From a checkpoint of a small transformer trained on Wikipedia.
Training: a variant of Adam for these matrices, 3356 steps.
Each number is 50 + 12 x the weight over its row's rms, rounded and kept within 0 to 99. Layers, rows and columns count from 0. The size before them is the row's rms in percent of the matrix's.

# layer 5 MLP gate, 512x192, rms 0.0867, rows 0-72, columns 0-95
112:48 47 49 50 57 33 53 48 52 48 54 44 62 57 54 60 42 56 40 36 28 38 41 61 41 39 59 40 67 48 62 53 67 50 52 47 45 53 25 56 55 58 50 59 29 43 35 46 64 43 58 44 80 78 64 39 47 45 48 60 34 44 60 54 48 59 48 55 48 40 63 38 55 64 59 18 36 46 64 36 66 30 44 58 49 55 56 60 52 30 40 47 31 45 52 59
091:47 74 50 46 61 66 31 46 43 42 48 51 77 63 52 52 61 51 46 58 39 65 53 66 30 45 28 39 54 46 56 39 66 49 41 64 49 42 41 52 45 73 52 54 44 46 43 62 36 28 37 27 43 70 46 56 51 49 44 55 44 61 48 65 39 36 33 59 61 69 88 55 70 53 71 61 54 55 30 38 39 46 55 50 33 50 44 41 62 34 43 27 46 53 61 34
096:32 32 52 38 35 59 41 62 59 45 59 29 58 29 53 67 40 58 42 59 35 39 56 74 48 32 58 43 57 54 48 72 38 44 50 71 48 55 15 46 53 47 66 46 39 45 44 61 53 58 41 50 58 50 39 66 61 60 76 62 45 79 52 36 43 45 59 40 66 55 68 61 56 55 56 53 46 32 50 56 62 32 45 46 36 48 69 53 59 48 47 55 26 62 61 58
101:79 34 67 50 43 42 66 79 42 56 67 58 47 35 50 59 49 57 71 47 57 47 40 46 45 57 34 46 41 51 61 43 45 49 35 49 64 40 45 60 35 58 59 45 46 58 36 53 64 58 64 41 26 63 59 48 71 62 35 44 46 53 48 46 61 49 30 45 61 57 48 58 43 59 36 68 44 34 73 63 35 63 58 50 65 48 63 34 45 65 71 21 61 41 54 49
098:29 41 46 44 63 57 66 43 58 38 51 62 31 57 50 51 31 41 53 35 20 41 26 48 45 63 73 25 39 37 51 45 62 49 43 54 31 59 46 56 40 62 83 36 74 56 63 72 46 52 48 57 52 63 43 69 48 60 60 60 42 43 67 43 52 40 51 30 58 40 34 62 53 60 39 21 63 50 40 61 60 46 47 41 33 59 53 59 45 45 66 61 43 51 40 33
108:37 40 57 52 77 35 43 38 62 50 56 33 57 64 52 49 50 41 65 56 52 64 44 70 57 48 37 46 42 39 43 52 41 56 51 85 60 32 43 62 45 49 50 69 42 43 16 54 74 54 36 47 39 46 44 52 30 55 53 37 46 65 29 38 45 37 54 35 65 66 67 34 45 34 52 73 46 38 51 58 60 49 64 60 65 66 52 55 48 40 42 52 42 44 52 59
102:49 58 76 40 54 60 48 70 28 33 42 43 56 47 48 65 49 44 45 59 47 39 51 68 42 46 49 55 48 62 60 45 59 53 39 53 73 52 40 66 56 50 64 58 51 36 43 56 36 69 44 22 52 40 41 39 33 48 61 44 44 54 37 35 22 43 51 49 67 69 54 41 60 54 44 56 37 33 53 74 36 54 31 46 70 48 21 55 43 41 47 40 45 85 77 31
096:56 66 67 45 45 21 60 58 45 53 54 39 77 47 62 24 65 63 66 25 46 43 49 47 43 37 53 55 33 58 49 47 40 44 59 46 34 75 58 54 74 41 38 33 33 64 56 45 61 64 40 55 57 67 42 36 44 47 66 54 42 35 48 39 42 43 49 43 45 34 52 41 59 62 56 26 50 44 62 46 64 36 44 40 28 57 57 53 66 42 67 31 57 75 29 39
107:53 46 67 50 50 54 66 41 55 23 43 39 51 48 62 35 52 41 52 56 40 49 61 58 49 13 45 49 51 57 40 37 70 46 51 53 55 54 44 39 39 38 63 59 44 61 48 40 39 57 36 32 52 40 47 53 58 46 50 43 47 24 45 60 52 51 32 39 50 46 72 44 62 61 53 52 55 66 47 39 62 46 43 60 49 38 53 53 48 45 86 38 49 74 32 49
105:54 44 56 56 67 48 56 49 42 30 51 53 52 42 62 49 43 42 39 50 56 47 26 67 55 38 59 56 70 31 64 72 40 57 45 70 67 62 43 46 70 31 27 65 43 48 52 45 56 70 28 67 47 47 47 46 38 61 70 64 29 41 62 61 66 39 51 37 41 67 42 38 62 55 50 49 66 43 55 45 64 36 41 46 50 49 37 56 63 56 54 30 37 57 74 46
094:42 53 58 61 37 41 64 51 39 59 28 47 72 33 33 66 48 47 83 60 39 62 49 55 29 49 39 48 46 73 55 64 46 50 39 45 57 59 34 54 54 50 61 46 27 53 53 58 50 44 31 73 62 35 41 45 62 55 63 58 47 63 57 47 44 42 34 60 72 46 57 38 39 45 51 58 49 49 76 63 46 54 74 47 53 62 30 65 34 53 71 53 54 54 54 39
094:45 40 55 44 54 38 52 38 58 37 58 60 29 44 48 42 46 45 28 46 49 45 49 49 52 56 38 46 34 55 62 71 72 46 43 52 35 71 27 39 61 54 42 47 62 48 41 48 43 37 47 51 53 77 29 53 44 38 74 77 57 62 41 48 51 49 49 49 53 33 72 65 86 80 50 49 58 52 38 59 53 52 33 51 56 32 62 52 41 43 43 64 60 71 58 50
100:37 35 54 38 70 58 67 76 45 38 49 26 33 59 58 61 18 62 59 70 38 60 43 57 45 52 48 64 59 50 57 62 37 44 60 65 67 63 41 39 55 50 47 58 60 52 72 41 27 55 54 16 58 54 39 48 50 51 71 54 58 69 51 62 44 40 35 23 65 34 43 49 61 57 57 42 38 59 34 58 60 55 44 37 41 43 65 53 50 33 55 52 31 55 54 55
095:62 49 74 50 63 51 43 53 61 23 40 08 19 39 51 57 47 33 46 65 46 37 58 39 47 45 37 40 33 59 68 52 76 42 55 58 39 62 51 76 47 63 24 52 48 49 43 37 53 49 35 52 39 52 34 59 37 50 67 46 65 51 50 66 58 63 46 48 69 66 46 40 46 50 54 59 41 58 39 48 50 56 15 43 54 64 66 57 50 53 48 42 44 77 54 67
092:67 31 62 69 63 50 39 55 73 44 57 44 69 60 50 19 41 54 57 27 37 45 32 40 44 42 69 44 67 46 52 44 61 62 50 53 54 46 54 71 75 68 63 54 27 36 35 59 74 53 60 40 35 63 47 44 52 51 59 46 33 44 38 55 60 55 54 49 62 58 30 48 51 50 44 48 69 36 49 38 62 43 50 32 54 49 53 49 55 26 34 37 47 40 46 35
098:50 51 66 44 51 17 54 59 61 40 41 41 74 47 49 49 46 43 79 28 48 66 50 51 43 50 62 45 42 47 59 58 65 51 57 60 46 57 54 42 55 50 46 57 52 54 51 68 32 58 60 63 53 51 46 45 55 37 44 41 38 57 44 41 52 61 44 50 37 58 39 34 80 63 52 41 44 48 39 39 57 74 47 51 65 60 45 48 30 46 51 40 44 42 63 47
090:70 44 65 43 53 56 29 70 44 43 26 48 49 51 62 61 32 47 66 56 53 29 34 65 56 55 32 30 25 71 58 64 46 52 41 60 64 42 47 55 62 68 54 56 43 55 58 47 60 70 27 39 53 59 39 42 20 56 56 48 45 41 53 60 51 67 41 41 51 82 56 47 47 55 37 59 52 51 45 48 32 48 49 44 49 70 38 58 47 48 59 46 57 47 52 57
088:56 52 62 65 32 40 27 60 44 39 46 36 27 51 50 51 37 48 43 48 50 50 47 67 50 75 47 48 37 70 47 56 69 56 49 57 43 51 44 38 61 60 60 63 24 43 15 48 62 29 50 37 53 68 42 56 26 67 37 52 52 44 45 12 45 55 43 53 37 67 54 51 84 38 42 54 45 51 32 65 46 56 45 45 55 66 49 48 60 28 54 51 71 52 53 63
096:40 55 69 48 48 45 48 43 31 41 70 52 39 45 62 66 30 38 39 45 61 51 48 54 58 59 39 56 29 35 57 66 35 57 57 58 46 64 53 37 71 77 55 53 46 34 46 39 46 61 44 56 69 75 51 51 48 51 49 43 53 39 41 49 50 56 26 27 49 45 73 40 83 37 49 36 46 27 55 53 55 38 48 38 65 60 52 43 64 43 64 57 49 27 70 38
106:59 33 52 52 53 32 60 63 43 23 58 57 61 53 60 56 43 76 57 63 52 69 49 55 49 53 43 40 43 61 54 61 60 32 39 41 60 63 49 53 55 57 41 50 51 74 32 49 47 59 56 66 68 58 31 74 46 50 54 22 33 59 52 51 54 74 45 50 52 53 31 64 57 65 75 36 52 52 54 50 48 41 69 61 55 31 40 46 34 46 49 25 62 43 26 49
084:51 40 63 51 38 54 35 51 60 51 56 52 48 29 69 54 54 47 51 46 23 46 42 46 56 34 34 53 44 62 53 69 71 73 35 60 55 67 32 46 54 47 59 65 52 48 50 40 63 57 39 39 36 43 33 50 50 47 69 65 60 38 56 52 37 51 38 30 52 51 69 63 65 53 68 38 69 57 39 58 57 68 36 52 55 65 43 52 43 46 54 26 37 56 49 38
101:21 20 46 24 59 57 31 41 75 65 42 47 58 44 36 40 58 67 58 60 52 71 47 38 61 62 45 39 46 54 49 50 57 62 47 45 36 46 47 57 40 25 60 57 54 45 47 58 58 40 39 48 57 53 31 40 40 37 72 68 51 53 82 61 52 52 40 72 45 67 53 39 66 60 70 43 69 58 26 60 58 42 67 67 66 48 30 65 50 31 58 50 57 52 52 42
102:69 59 38 37 69 47 46 42 49 36 47 46 72 66 57 54 59 53 29 42 56 52 38 77 44 54 33 33 35 41 43 53 58 62 43 72 62 41 61 56 49 61 55 57 45 38 40 56 66 42 37 24 40 65 46 60 34 50 51 32 40 50 44 69 35 33 50 38 49 54 51 53 50 49 56 42 53 28 45 47 31 69 51 44 66 71 52 53 16 41 72 50 66 61 54 55
086:20 50 57 36 19 44 46 54 40 47 59 45 59 52 55 33 48 41 66 37 43 46 48 45 49 51 49 36 52 52 58 49 60 43 32 52 33 57 24 32 40 40 43 56 51 53 41 42 71 61 44 27 57 39 71 52 33 55 39 59 48 52 48 64 56 40 44 39 45 50 67 62 68 86 54 46 83 39 63 50 48 72 43 35 47 61 55 62 62 48 80 39 32 66 33 54
097:65 71 58 45 51 65 52 59 45 28 26 59 58 68 47 47 28 59 58 36 38 52 43 60 43 54 66 44 66 37 44 48 54 46 25 82 54 67 26 54 38 50 52 39 40 57 52 44 74 38 46 49 58 64 45 72 40 72 37 48 18 32 57 27 52 37 64 59 70 52 49 49 66 73 37 58 38 47 55 34 72 75 47 66 54 50 42 47 56 53 49 47 57 55 50 50
098:65 48 47 45 76 47 32 49 43 45 69 51 65 49 59 57 44 62 57 27 42 47 40 48 25 42 44 54 65 56 46 67 58 71 57 48 60 51 33 51 31 47 50 60 50 51 39 28 35 68 39 70 53 52 46 52 45 54 48 38 38 45 39 65 47 53 63 57 62 66 38 45 46 55 53 38 34 54 40 41 28 42 36 34 62 48 51 54 24 28 68 34 65 56 43 58
110:37 56 69 58 46 60 46 49 45 55 50 61 60 58 47 65 41 63 54 61 57 46 23 53 45 36 51 58 42 36 53 64 56 58 37 73 59 42 41 70 42 61 73 55 52 59 58 38 69 55 19 27 44 78 41 59 58 46 54 31 51 56 56 58 65 52 68 43 62 63 55 59 27 38 53 43 42 57 35 31 52 54 37 43 52 68 35 49 37 29 58 47 44 45 71 56
100:54 45 65 59 34 37 46 54 43 75 48 50 61 47 54 41 38 47 57 33 73 44 07 46 53 48 48 28 43 22 73 51 45 53 51 62 47 37 45 48 48 65 51 51 43 77 58 66 47 61 47 41 57 62 51 39 36 64 62 54 48 29 52 35 49 56 46 31 41 69 62 49 51 51 34 64 23 35 38 62 57 52 45 74 56 71 40 43 54 53 42 45 50 68 53 73
105:29 38 53 45 51 62 48 55 51 47 47 44 56 46 57 34 46 57 40 37 55 40 49 50 37 43 63 50 64 62 71 51 46 53 48 38 55 40 39 55 27 58 77 46 26 53 66 49 37 55 22 46 32 57 47 39 65 56 51 49 44 37 45 60 61 46 67 37 70 61 38 39 59 48 72 46 30 72 29 53 61 50 37 39 54 57 30 45 60 35 79 45 50 57 40 39
081:65 32 31 46 48 71 53 35 32 47 54 39 77 53 36 24 47 60 44 34 44 59 36 49 49 35 35 45 55 44 29 37 43 34 39 56 56 59 59 51 59 57 29 57 35 61 52 28 74 46 50 33 47 33 46 36 27 47 54 47 48 48 49 51 44 36 36 58 64 53 41 56 57 57 55 55 57 37 63 53 51 46 65 26 67 51 49 40 53 36 59 33 51 47 47 32
112:41 71 67 40 64 49 35 60 67 42 73 56 27 80 44 44 08 67 56 33 45 39 41 71 37 54 50 47 39 48 60 38 56 44 27 52 65 71 32 64 51 66 62 59 55 58 46 54 55 56 48 32 78 58 54 62 15 38 62 58 45 57 60 61 39 51 44 65 36 55 49 58 63 60 58 60 45 57 48 39 49 49 50 63 33 56 58 64 34 39 51 44 59 86 29 36
074:57 40 42 44 55 59 49 34 26 46 68 35 48 39 27 45 35 35 55 35 35 56 64 52 56 55 68 60 62 50 46 62 57 48 54 32 34 53 70 47 65 73 58 43 54 30 63 45 54 48 63 58 34 42 56 38 44 40 29 49 50 53 55 75 58 36 47 26 49 47 45 46 41 40 52 25 70 65 41 33 42 56 43 42 55 50 63 28 66 48 49 48 31 49 56 40
090:47 39 47 46 68 59 49 48 53 46 37 59 52 51 40 72 53 42 57 39 58 55 48 81 30 53 42 13 35 53 47 71 32 60 43 62 51 53 47 30 39 62 66 57 53 47 53 60 60 56 50 43 50 19 32 49 49 53 53 59 28 63 57 58 40 19 64 21 81 63 67 60 36 37 50 57 61 44 48 42 58 69 47 48 43 32 57 48 29 54 59 55 38 72 60 43
082:26 46 77 56 43 42 58 44 60 40 59 63 47 46 44 27 50 77 29 48 55 33 67 42 44 30 57 50 43 60 38 42 55 49 65 50 67 64 58 47 34 60 68 65 61 34 45 55 49 55 53 63 45 52 45 52 71 66 60 59 55 31 44 65 34 61 58 54 59 56 47 47 30 40 57 35 63 61 52 65 43 62 31 65 21 71 59 44 47 44 55 45 58 58 55 51
076:39 56 77 48 56 63 46 41 26 32 55 62 14 38 35 39 51 66 36 59 36 56 72 53 69 51 22 60 59 59 39 47 50 50 56 40 41 37 55 44 43 61 57 28 69 40 21 51 63 44 46 11 49 56 61 49 47 42 39 62 57 41 40 61 53 41 56 52 52 42 41 55 49 51 63 35 57 50 40 77 52 51 30 52 42 63 42 38 48 46 26 57 57 37 50 42
104:31 37 55 48 37 27 60 56 57 65 50 55 59 36 62 43 50 42 28 38 63 52 25 52 42 42 44 32 43 30 69 41 56 69 49 46 35 56 51 46 52 44 51 40 51 69 49 56 51 54 37 44 50 43 50 64 71 52 68 36 53 44 52 62 74 52 38 57 50 39 50 55 40 40 41 60 67 30 57 51 46 67 73 33 62 67 37 54 41 52 35 53 52 73 53 36
090:55 54 78 55 35 64 69 62 54 30 59 42 61 53 50 68 44 64 51 45 34 57 66 45 38 48 66 58 40 44 62 45 60 44 29 69 48 55 44 49 45 63 61 32 66 38 42 58 56 44 58 37 74 73 42 50 59 42 57 62 53 50 54 54 59 52 80 40 63 56 63 48 45 60 55 45 56 65 61 37 52 64 32 47 30 60 44 34 61 36 47 42 52 61 40 18
104:40 50 43 28 36 48 43 52 51 65 43 42 35 67 58 49 40 59 54 42 63 60 40 62 41 29 61 59 33 54 61 63 45 53 39 57 52 52 19 26 31 39 42 64 50 44 46 41 52 55 43 54 49 47 63 51 45 38 57 42 60 52 49 54 52 33 30 46 61 48 54 52 39 55 39 76 65 33 27 52 65 37 34 58 49 42 17 63 29 24 48 47 52 60 59 47
107:56 55 44 50 48 45 46 45 57 43 45 54 39 67 79 57 31 48 42 42 46 75 36 56 54 34 36 45 56 61 49 38 50 60 51 46 43 43 41 31 56 45 42 34 61 56 56 54 46 46 10 43 50 56 30 43 52 36 47 45 42 36 41 50 60 47 36 21 45 59 54 30 50 38 43 49 73 74 45 41 44 53 43 30 18 77 67 51 58 43 60 32 57 35 60 61
106:63 44 60 55 68 72 39 49 63 41 39 56 49 44 52 33 62 31 36 38 42 45 53 58 54 44 66 40 42 27 57 52 69 48 60 36 66 54 45 40 48 48 58 63 53 46 68 35 60 61 45 43 38 62 46 44 45 52 58 56 31 33 62 43 59 49 56 38 52 39 62 64 46 52 49 39 44 36 35 31 50 38 45 36 45 59 53 60 35 46 63 51 30 72 50 56
078:69 51 54 48 45 63 55 76 64 27 34 60 59 57 40 54 47 46 65 60 41 39 45 57 23 31 55 44 65 47 54 49 64 41 54 55 53 64 50 57 63 53 35 42 44 45 67 45 35 55 46 29 47 56 39 59 58 55 50 24 41 41 34 35 35 43 55 54 57 33 47 54 34 67 41 44 69 69 77 49 44 34 55 69 57 38 56 58 47 66 66 71 40 35 64 62
105:42 57 65 41 61 54 23 45 51 42 56 50 49 53 61 44 77 50 58 37 40 56 51 56 51 34 66 47 31 57 42 34 54 68 70 61 63 58 57 58 69 67 69 53 63 52 20 54 51 46 56 57 56 59 45 44 56 64 57 46 56 41 57 47 61 55 43 64 49 64 54 48 66 44 52 51 83 55 57 49 61 40 33 51 76 65 45 67 55 52 36 51 28 58 54 43
096:64 42 46 61 68 43 44 44 63 39 52 56 34 59 32 47 47 38 35 19 45 29 60 50 28 42 60 44 46 37 61 34 83 61 72 67 41 77 62 58 53 55 57 45 55 54 56 59 63 62 39 57 62 60 52 33 43 48 59 32 53 52 43 44 56 57 51 38 58 54 63 62 39 37 65 61 45 73 31 45 65 69 38 27 57 59 39 53 50 31 54 43 50 66 52 53
104:58 61 54 58 26 35 51 51 42 48 35 39 69 42 52 49 47 33 49 37 34 45 60 66 56 50 45 35 60 38 23 75 45 63 43 64 32 22 48 55 56 57 34 53 26 29 46 41 55 71 65 49 58 61 45 32 54 38 66 48 30 43 23 70 26 40 31 40 74 58 71 58 45 47 49 42 50 43 60 33 59 32 56 34 49 56 62 54 34 49 57 40 53 66 62 63
109:43 58 55 32 58 30 57 48 69 43 52 54 43 69 42 54 46 25 46 50 48 62 38 35 59 36 59 32 56 55 49 57 49 61 49 72 55 59 50 33 43 51 31 34 40 40 50 56 55 45 51 55 56 63 34 40 54 45 65 50 29 60 51 38 43 58 30 43 70 47 66 50 64 46 51 50 83 44 32 47 43 75 76 61 56 64 43 51 66 51 54 54 62 52 54 41
108:25 57 46 53 60 57 31 37 68 58 30 42 52 40 66 58 24 59 56 40 50 63 45 48 41 63 38 49 50 56 48 42 59 42 55 51 66 72 66 29 58 57 61 64 46 43 19 24 56 50 65 46 52 42 40 54 40 52 65 36 45 59 34 36 38 51 24 37 66 45 46 61 39 60 70 51 49 45 39 41 46 60 52 61 57 44 66 45 52 62 44 51 45 63 58 52
104:41 49 48 39 73 45 68 58 39 31 65 31 28 72 46 81 39 32 45 57 40 45 30 86 33 48 47 76 52 60 70 45 46 52 43 59 61 47 33 66 44 53 48 39 42 48 50 34 48 45 44 43 58 53 47 34 45 46 59 54 57 54 53 49 72 28 33 44 57 54 57 59 63 56 57 33 52 49 57 29 39 58 49 68 58 59 52 69 58 54 62 48 37 44 16 56
100:64 43 68 34 66 45 60 62 30 57 23 55 47 43 57 51 49 70 63 22 55 41 54 51 16 53 65 34 50 32 48 51 42 51 37 51 55 58 57 45 51 36 51 55 59 66 61 55 60 47 62 38 60 46 50 40 49 57 41 25 42 40 62 36 53 37 40 45 60 31 39 38 57 39 48 47 30 78 36 56 59 48 47 45 52 45 43 24 56 30 58 49 38 39 71 41
100:37 53 56 36 44 64 44 45 44 48 45 41 64 40 60 52 42 68 57 53 57 53 45 50 42 44 54 50 52 55 58 55 48 49 40 70 62 50 34 31 46 63 46 50 67 65 26 87 62 49 44 31 77 33 48 60 36 67 71 59 48 40 57 83 51 53 52 78 58 47 57 51 66 52 60 46 47 44 57 47 42 64 40 29 44 70 57 46 51 35 46 31 46 51 46 38
091:45 53 27 35 35 59 52 52 65 32 65 34 31 45 54 53 32 69 61 69 47 55 45 47 50 25 41 62 51 60 55 46 54 67 54 71 45 49 55 43 57 68 51 58 37 37 32 37 46 46 25 48 39 39 38 48 50 57 48 52 65 60 40 42 56 64 32 42 26 51 61 34 56 57 59 53 67 46 22 54 43 41 44 47 51 50 59 60 40 41 61 46 63 52 40 55
104:49 57 45 67 49 52 44 44 45 64 32 43 38 65 59 42 31 62 50 27 45 53 68 50 63 60 70 37 46 31 55 59 51 51 28 72 69 36 37 54 49 70 51 38 55 47 34 45 57 37 49 69 53 69 36 65 43 43 63 44 43 67 49 50 51 55 65 34 75 35 47 63 29 28 57 62 43 53 55 54 58 65 41 46 46 65 62 34 51 43 59 63 42 71 18 43
117:45 67 33 41 56 23 48 61 48 71 50 50 58 41 53 55 31 53 67 41 55 52 50 31 53 43 44 22 35 40 38 39 36 50 49 72 48 62 45 45 30 56 37 54 50 61 37 61 52 52 57 36 75 45 42 50 52 53 54 53 48 36 53 37 45 32 46 56 56 51 72 48 36 58 39 46 44 45 48 28 62 49 44 37 35 62 50 39 58 34 61 41 47 76 34 52
104:53 52 69 41 60 68 49 51 62 08 52 33 30 56 52 82 38 46 53 33 20 69 74 40 47 51 40 65 54 47 36 66 58 46 49 65 47 63 55 71 61 63 45 51 38 54 38 59 47 37 57 53 61 50 58 45 23 43 73 59 32 52 58 33 46 46 44 36 49 48 58 41 54 36 49 31 55 50 47 54 59 47 53 34 44 45 60 35 52 52 25 45 44 58 51 52
090:52 39 71 41 46 33 28 53 41 63 37 33 71 57 47 37 44 52 47 41 51 54 77 72 57 47 46 45 42 36 37 60 52 45 76 71 56 42 35 23 54 38 51 78 47 41 48 56 63 71 53 47 34 48 54 45 44 57 53 66 39 23 55 60 51 52 67 45 56 41 43 64 51 57 39 81 16 59 48 59 73 55 55 33 53 46 21 29 58 41 53 40 39 54 70 67
093:46 42 52 22 48 46 40 55 55 36 55 47 44 73 64 57 40 34 54 40 35 54 38 53 51 43 54 34 36 60 37 80 63 60 43 40 71 60 43 55 30 53 41 62 35 37 45 57 52 34 41 60 66 27 47 56 56 55 58 31 42 52 70 56 52 46 41 52 43 62 59 40 57 40 37 55 64 49 32 58 26 74 48 25 47 42 69 59 37 25 44 37 37 41 44 76
101:53 51 68 57 53 47 31 77 44 61 39 46 36 32 65 50 41 51 38 49 34 41 24 36 30 47 53 52 61 55 52 47 56 54 51 47 53 49 42 42 49 79 53 33 54 57 49 43 33 38 61 54 53 58 52 53 42 26 61 38 57 49 48 32 45 25 59 33 51 53 54 55 65 71 65 41 38 58 44 36 49 46 32 61 47 46 58 70 51 48 35 45 65 72 66 49
100:34 44 69 30 29 52 59 53 54 61 49 36 45 48 56 46 53 58 66 70 39 41 30 62 27 36 45 32 57 55 60 43 69 71 36 65 54 62 41 50 67 45 56 81 33 39 36 46 30 36 51 37 34 39 26 57 28 66 52 31 42 33 50 54 62 36 37 60 42 43 59 44 70 62 51 60 45 54 40 54 49 48 37 62 61 32 73 56 58 41 62 40 64 55 33 56
098:53 28 54 37 45 22 44 58 59 59 67 52 38 50 35 63 42 50 44 55 37 47 27 45 37 57 33 65 47 43 57 41 55 50 52 45 49 41 45 49 51 42 50 65 74 69 62 56 67 59 64 56 47 52 68 49 45 27 68 54 69 59 64 54 74 45 47 51 52 29 50 44 61 73 66 28 60 60 46 56 51 55 52 59 49 60 24 64 50 50 35 36 44 45 45 19
102:59 31 40 26 41 42 26 59 52 60 61 47 30 60 45 55 49 52 49 43 35 52 44 65 65 45 56 27 49 54 42 59 64 36 39 53 65 30 55 38 60 46 30 55 35 56 40 35 53 54 46 55 49 45 30 51 46 51 66 53 29 69 59 58 27 29 40 50 69 58 54 64 54 54 69 52 59 37 49 44 36 59 67 42 48 30 54 54 44 64 46 46 49 43 59 61
078:51 59 64 37 38 44 32 75 45 19 37 34 59 74 38 17 54 76 61 57 56 75 49 59 49 54 49 39 66 61 72 43 39 61 60 64 50 55 46 37 40 45 32 61 42 38 48 53 61 59 40 43 60 49 54 54 52 44 63 32 36 51 55 61 53 55 59 52 55 44 46 63 52 68 70 49 60 65 53 75 49 47 45 60 55 61 31 40 17 41 45 47 55 53 49 22
104:63 52 69 37 51 43 49 59 23 42 59 39 43 30 51 59 40 54 59 29 43 61 51 63 44 52 60 62 39 35 64 73 69 72 42 46 50 56 42 35 71 40 68 43 28 57 50 52 38 51 58 66 56 29 35 43 64 57 48 46 48 39 35 59 44 40 65 53 57 58 63 53 47 53 43 54 39 64 33 31 59 46 60 62 35 30 23 41 60 34 60 53 38 74 24 47
094:30 45 56 49 63 39 41 52 42 32 46 42 53 62 49 45 60 76 35 50 56 58 55 70 49 60 31 34 66 52 56 47 55 63 45 69 59 38 59 47 61 48 67 48 38 47 44 39 45 46 48 43 48 56 44 73 28 79 65 67 44 69 40 36 45 38 50 40 48 50 53 48 44 43 55 61 41 68 27 63 37 29 39 70 30 41 45 51 61 43 70 43 38 48 37 59
111:27 67 35 38 45 54 38 48 54 51 48 42 48 62 58 39 51 50 46 34 52 40 38 45 60 55 53 38 53 75 58 46 66 54 66 56 59 68 38 62 59 28 54 51 44 44 27 64 54 72 34 49 31 55 50 60 63 36 54 36 42 20 54 46 55 45 58 32 46 45 64 40 48 38 67 60 59 58 57 50 46 46 33 42 55 56 30 51 49 36 53 37 45 71 30 47
096:76 52 61 32 48 84 40 52 41 45 62 33 65 36 55 68 35 54 49 40 50 72 44 34 50 31 30 34 55 50 53 50 55 40 44 59 45 46 48 60 47 54 46 60 54 36 33 55 33 60 21 50 62 66 52 50 32 62 78 63 40 61 74 62 43 25 55 61 50 74 40 39 47 54 44 56 36 64 48 28 54 54 36 69 55 52 40 61 32 51 41 45 27 67 41 39
100:59 67 62 15 54 44 42 45 52 42 46 47 41 51 52 74 54 45 54 59 39 65 31 44 52 43 29 39 30 46 46 45 43 57 62 66 55 57 40 52 61 64 51 45 64 42 33 54 56 48 31 36 40 43 65 38 44 48 52 47 34 39 65 58 32 31 44 41 83 59 57 56 46 47 52 39 58 34 49 48 62 63 57 28 56 37 38 56 36 60 52 35 26 57 44 56
099:66 50 69 36 42 50 59 57 65 42 70 57 59 45 59 58 54 42 54 41 35 44 53 44 45 39 51 55 42 29 70 51 40 41 56 37 44 62 48 27 47 53 55 59 45 50 45 65 38 72 25 54 60 61 27 25 62 39 50 31 34 53 61 64 39 46 46 46 55 65 47 64 42 49 74 39 16 31 66 53 54 43 35 20 29 50 74 44 35 42 46 28 54 55 39 48
093:33 64 57 27 63 48 33 58 55 42 47 30 52 52 46 42 46 73 63 28 47 49 30 35 43 42 48 39 69 68 65 55 65 50 60 45 25 52 36 57 57 51 55 60 48 53 55 37 55 60 46 44 76 39 51 66 39 48 60 62 47 50 38 49 54 31 40 48 66 71 45 43 58 50 58 38 60 54 35 31 49 35 37 25 42 63 50 51 37 51 67 44 35 48 68 61
094:33 44 44 58 36 35 55 53 45 53 53 07 43 69 48 54 44 67 32 40 64 50 48 70 53 64 52 22 45 49 57 63 71 56 39 57 50 49 63 44 70 54 75 59 59 54 45 62 48 53 33 44 54 53 29 57 52 70 61 39 28 50 27 52 56 48 40 56 71 54 59 57 69 65 50 60 64 51 27 54 49 71 43 34 49 75 50 31 55 22 59 49 40 67 72 43
098:66 34 64 48 49 30 33 75 45 42 60 52 28 41 79 48 36 30 55 64 56 56 44 55 37 36 51 58 47 45 44 41 49 58 53 78 50 76 33 45 51 49 58 54 66 47 24 46 45 44 45 51 54 53 52 46 43 66 48 35 47 53 36 24 39 45 31 61 54 55 52 37 44 57 38 25 32 41 59 43 49 66 48 34 42 67 68 57 38 44 62 49 60 56 47 54
121:57 50 47 29 62 33 27 53 55 51 46 62 54 56 57 45 41 57 65 29 39 62 43 58 35 71 51 41 61 52 47 46 61 65 40 49 53 40 36 37 71 67 59 59 33 66 54 36 47 54 68 63 33 33 47 52 35 36 64 34 52 53 66 46 52 54 39 52 43 65 43 28 61 37 50 64 36 50 47 43 44 70 43 54 31 44 68 48 54 28 35 51 34 63 28 58
093:48 43 36 61 60 65 44 41 80 35 37 58 68 66 49 38 51 64 68 21 55 43 47 55 44 59 60 32 39 57 61 39 45 56 43 62 59 56 63 42 40 71 54 42 39 52 80 41 59 44 56 64 52 37 27 61 62 81 53 49 41 58 59 60 41 37 36 41 67 46 62 61 54 48 53 69 62 54 47 28 73 51 39 72 69 45 34 38 55 61 45 41 45 52 44 35
104:67 52 56 62 55 17 58 53 45 52 56 52 60 50 75 65 40 57 68 49 45 47 37 48 32 57 33 48 61 54 50 51 45 62 53 57 21 55 60 64 47 68 57 61 40 56 37 78 57 26 48 54 47 54 50 54 32 32 71 29 30 48 55 64 59 30 56 44 58 55 48 58 65 32 48 61 55 43 65 36 54 76 37 54 51 59 45 37 44 47 44 38 50 64 33 55
113:64 46 64 38 41 59 53 43 60 37 66 42 35 26 58 56 53 64 40 50 26 52 47 63 49 52 39 55 75 37 45 44 59 56 44 66 32 41 29 51 43 50 67 54 42 49 43 35 25 48 44 41 59 60 38 48 36 71 66 45 48 64 42 45 45 59 22 38 45 53 78 36 40 56 31 54 50 61 62 62 63 33 40 53 56 33 56 75 54 54 80 50 22 46 36 46